config.yaml
hidden_size: 384
num_attention_heads: 3
num_key_value_heads: 3
vocab_size: 16384
norm: "rmsnorm"
norm_eps: 1e-05
init_std_down: 0.00794
init_mimetic: 0.5
lr_head: 0.0083
z_loss: 0.0001
train_tokens: 1457000000
Each number is 500 + 25 x the weight over its row's rms, rounded and kept within 0 to 999. Layers, rows and columns count from 0. Numbers have three digits each. The size before them is the row's rms in percent of the matrix's.

# layer 2 MLP down (transposed), 1024x384, rms 0.0753, rows 992-1023, columns 0-31
104:511520483495477510514487480516482530500494455474512514515455459460497508471487493558533494540488
091:500521483468492498526514533508487518496482508486507451486503504517544510511477526512504499487490
106:498478462541485508550510503513492476515506465439523525541455510529504494470540485484476499467444
091:507465493471528455521454488490555487459516507488495506499546465509500452499517489489459500547496
093:494483487557460495503511543497508507527533527520509468524511502554501493516523511496552495509554
097:483523490551485460488500482535468520486535522530499464529500480545558506477527534538526495532490
101:456528473486514521521506508495475518529518487472483502479495485499516482500497471502512466510553
099:529515485478513526554519491536506523433504506465493531521506464480488487443491458499491475537502
105:491491465497526536475480484517487471466451504508527500499521432495494495520499489456508504545494
109:547511495456528506557486499455502468498517531499525502451488486548519558501486506514487503521494
091:484501512488475481527484481497513518531512508513508489462500509492479525503504478490500511497455
102:481483540475481494482494536477516481446487483496489511505491535548516501467546485543475495509509
100:510525477517458453534509496464522536463486480478454494489494493522500473497536537444497475480473
097:442495485458481490525487469460508473519501481477457511505554526461480504502457567530531485491521
101:530477524468467480481578540535514505470481493521443499502500466523474509491512489515522517528500
099:462516464493503507534476520517505522448527504542538483469548479493495500501523525487513523549503
120:532532460491521493488527493502510496536489477497502520488493479483487475501525539495521463476541
106:514513569559487529452554509542548533542500498534527503517450490517475480524521521495454472485536
096:476502507528485466470474512513502485537491493514511496454463482536496471497484516501495494497543
090:483517465533522518501493473494477494494513469480534481516504566489515499520482502509480519492475
105:516509503465485481520472485462530524522515508489508470512505465491507516557537519489527510485498
097:498475454515509464474488484440517469494529504449528524533483485490529469506553531476550493501498
096:483509486539447539495484551490500467491478514519482490516471496500490497465473548557517488469544
101:485473492506508529502530478521499526483495546502501514491476486514500537524486503484520492501490
109:506490488503466499543522534529540491465537506516499496547465500489483519446493483535472507491462
092:491511440553468501531491483498531484477455516506531526502528497476496486505495496518477509488429
102:521483537514490480495527484465514503489472504420475558483469548516497492496487494510538524529494
098:499487471510445454511483514514495495519459512501497488515500470528524478501484500483525439473519
097:507525474495515523494515516514489450470493488467505528537521538508527463538512492516518469453474
104:541510520493505488477518487523500486525505489471506461535485506521531498561466471504537526469532
100:517524460490447465514527507509548528478545497496519510479500534500507466517491502532513510488491
096:466501510476506485468534526487495510562516454473527485466490540530483530508485486535516512446498
# layer 2 MLP gate, 1024x384, rms 0.131, rows 993-1023, columns 0-31
089:465524519467476471516490464471492481533508486571520496521498478489485486515563509490508518504487
104:488529488501510470489516484475450521485500481496528519503499486496542532482515480474519522518471
089:523547530463460506488515437462480498541480450495496476481509482441529473513482500509536483517484
100:500454453440467463534500499503488496479518491503540548482483505519478495490532494488486459538514
098:495523510518484498513499530511517480473561494489481536465484500533446488528468509551501552501532
103:529520517544458482511539422447521472482498491478509497485513474509510500532512489503493532489508
104:464523539462479488463462496473515528559511473507516467483453484514504503539532522547532515505514
100:531508463455485490500503494496472487513509491481505519489516497511464484489484546500430587470509
108:481515487500514511517499504487499471492474512499476494534499465482473503518525498477486488501500
094:532451503448484493511503460527514448480513510496520517490539513517505450481479515471499515485510
104:518477473499513526498505522502503515509505498474575492537487495496532452499484512474528468540499
102:505513516519513462511495533556497516479498508532523509518533505565512454476530489500453469494471
094:535528491569516543500470539501496532506495519482520520460495487538483496498502487465481476502510
097:492516490484534500512514507510509486521525469491524494469508490490476537529488491485533516499526
104:502509524503527516493480497529507524459504448547522463514494484509470510463509503517439477471474
102:554498488475501482503504457512497507474504486495501491497501533473494528504493445508525483452515
109:502522525507497450515496538511479494530546475502567537505516515529453522466491502516528513509511
097:486523508484472498564544540482496497485516483528460490509498538492519492527501519500469520518528
087:524478510525466464488541543494518524499509529552453519427468512488553436535461501501457464524483
100:506475479508486486501540524467530465508465483439502498483491475505471525531482521465572503478456
101:491475479508453468490526482529530504528503492488539472502507531480495495477545490550508489499533
092:518508483542463541488507534553480525487474496510492467516484537456520501513512498467530535526510
103:521496467479488494473502521468511481458532518458471577512450543477522520534475514552521530480508
103:487474521494503496512544447507504492500514464474516520507499501495527482467513490505505485509509
102:501503486509497485497533520480480470500512479534506487512504527521468490518449510469501502511546
099:503500532528458454507521494473496531497501558506482475550480488472533520510481552458478501481491
105:506451539477493471468493520492474487478550483476530478508509473526480482519517473472484488455505
098:501498524493517511472493494479519447497456497504492457494504494501513466492527519550534548511548
107:521493511519510482475493491500486509501463498506528444492519562518524512553504477507523512488499
102:501445522452467460511497534513513501477565458493508466437516465532463501495497526494513520468524
096:534488509433538529480491508483500475494512517511525505486499508509483495500529451426446456525475
# layer 2 MLP up, 1024x384, rms 0.136, rows 993-1023, columns 0-31
091:502463495489477501524461505515551523489487509445482455491484484522548493482478528537517509548526
113:553474479523476534475491488483482487537504484490512515518468491518492498528525508491484512491470
088:494499510511474490536514535517483539462493519474526479496532540522522473520480453499510497507505
099:493486509495521547513450497484511515504489509487551491494515478473521480451472502537519465504461
091:545475488518514556468527527514517521474541482469484497479497502516453473508453457516512533558518
098:549430515515515528543524508484523509517440488485537514509499553514518526450532522520504490525481
097:479520472478527450510507486531515498497437476495507458517523444503497468489509503511464509559515
100:506493480493501523501483481533486457481506500466522504487506501476518458507483498495478531476535
109:508488527496476483465509497466493539511512562505516473478519548527491491434478502512513478502493
090:486522525467517544533484488464531471500452480511498514522531506488530521502516496490517486511524
105:525516506492532536469504507542474524556479476487484512502513481546491552510537552511488521487504
101:496498450459455484500470498527517509480496515532504480500499491513453475506533521474481539531440
090:517445544460490469481527579494489501490505482485475481499451495471496519530500496485475488516506
097:501499492509472463537511477463473507482440536477516507514520507454512478448477488522484519488483
098:508468527513458542533518491510479499490503518510490451434465509490489502495502512508544444498494
126:536516462530509546502524505486480500506478509549473519507554502493501464490542499522464503485514
099:535529480494475501519477460501511505508472550493469496501497471483528482488513506487505481465543
095:508520494522495511456469565541445543493489471507494514493435494506533499479518510501464523492530
090:450478502515531535502515425468472483470499475456506477460531483458520515502524488499464470487496
104:522511485492518488477488534491539478550449487483525445459460469485511459537519495501486468493475
102:537480511484467482466431510544493511461477508471505490463499499492454517517544515451509543505487
092:483513480536544524536463487471504462470512487459495492522514459498499511526521459530494535500444
103:509437462510478564501468460504521470522516511486516535518460500501517546526493518498472501516528
108:488515538484502538519459522488513531490514522535464480512521518535503496493485526536466497495505
097:532493509525538535507513470531474513471529482465515489531486485495547510533512493478503509470486
098:480503484536473517516551505548526488489528501502511491534503488518488470497562491535477477482451
100:497496540490499501498504479466527475507569539526499505517474491520494503483497505503492490464558
098:539518508475503492489515469466526521564493504502530521502522506508511517531506508480517462546503
105:543524515534530505544501463514433529501478509533531490462546509476489491518513481521509543488475
101:491500488512509475524508485493525525515496476470526475497522488528517469465475512512507468550466
093:455540452499512480510510482505532517488467467471476518525505489493508549482517498532487518459476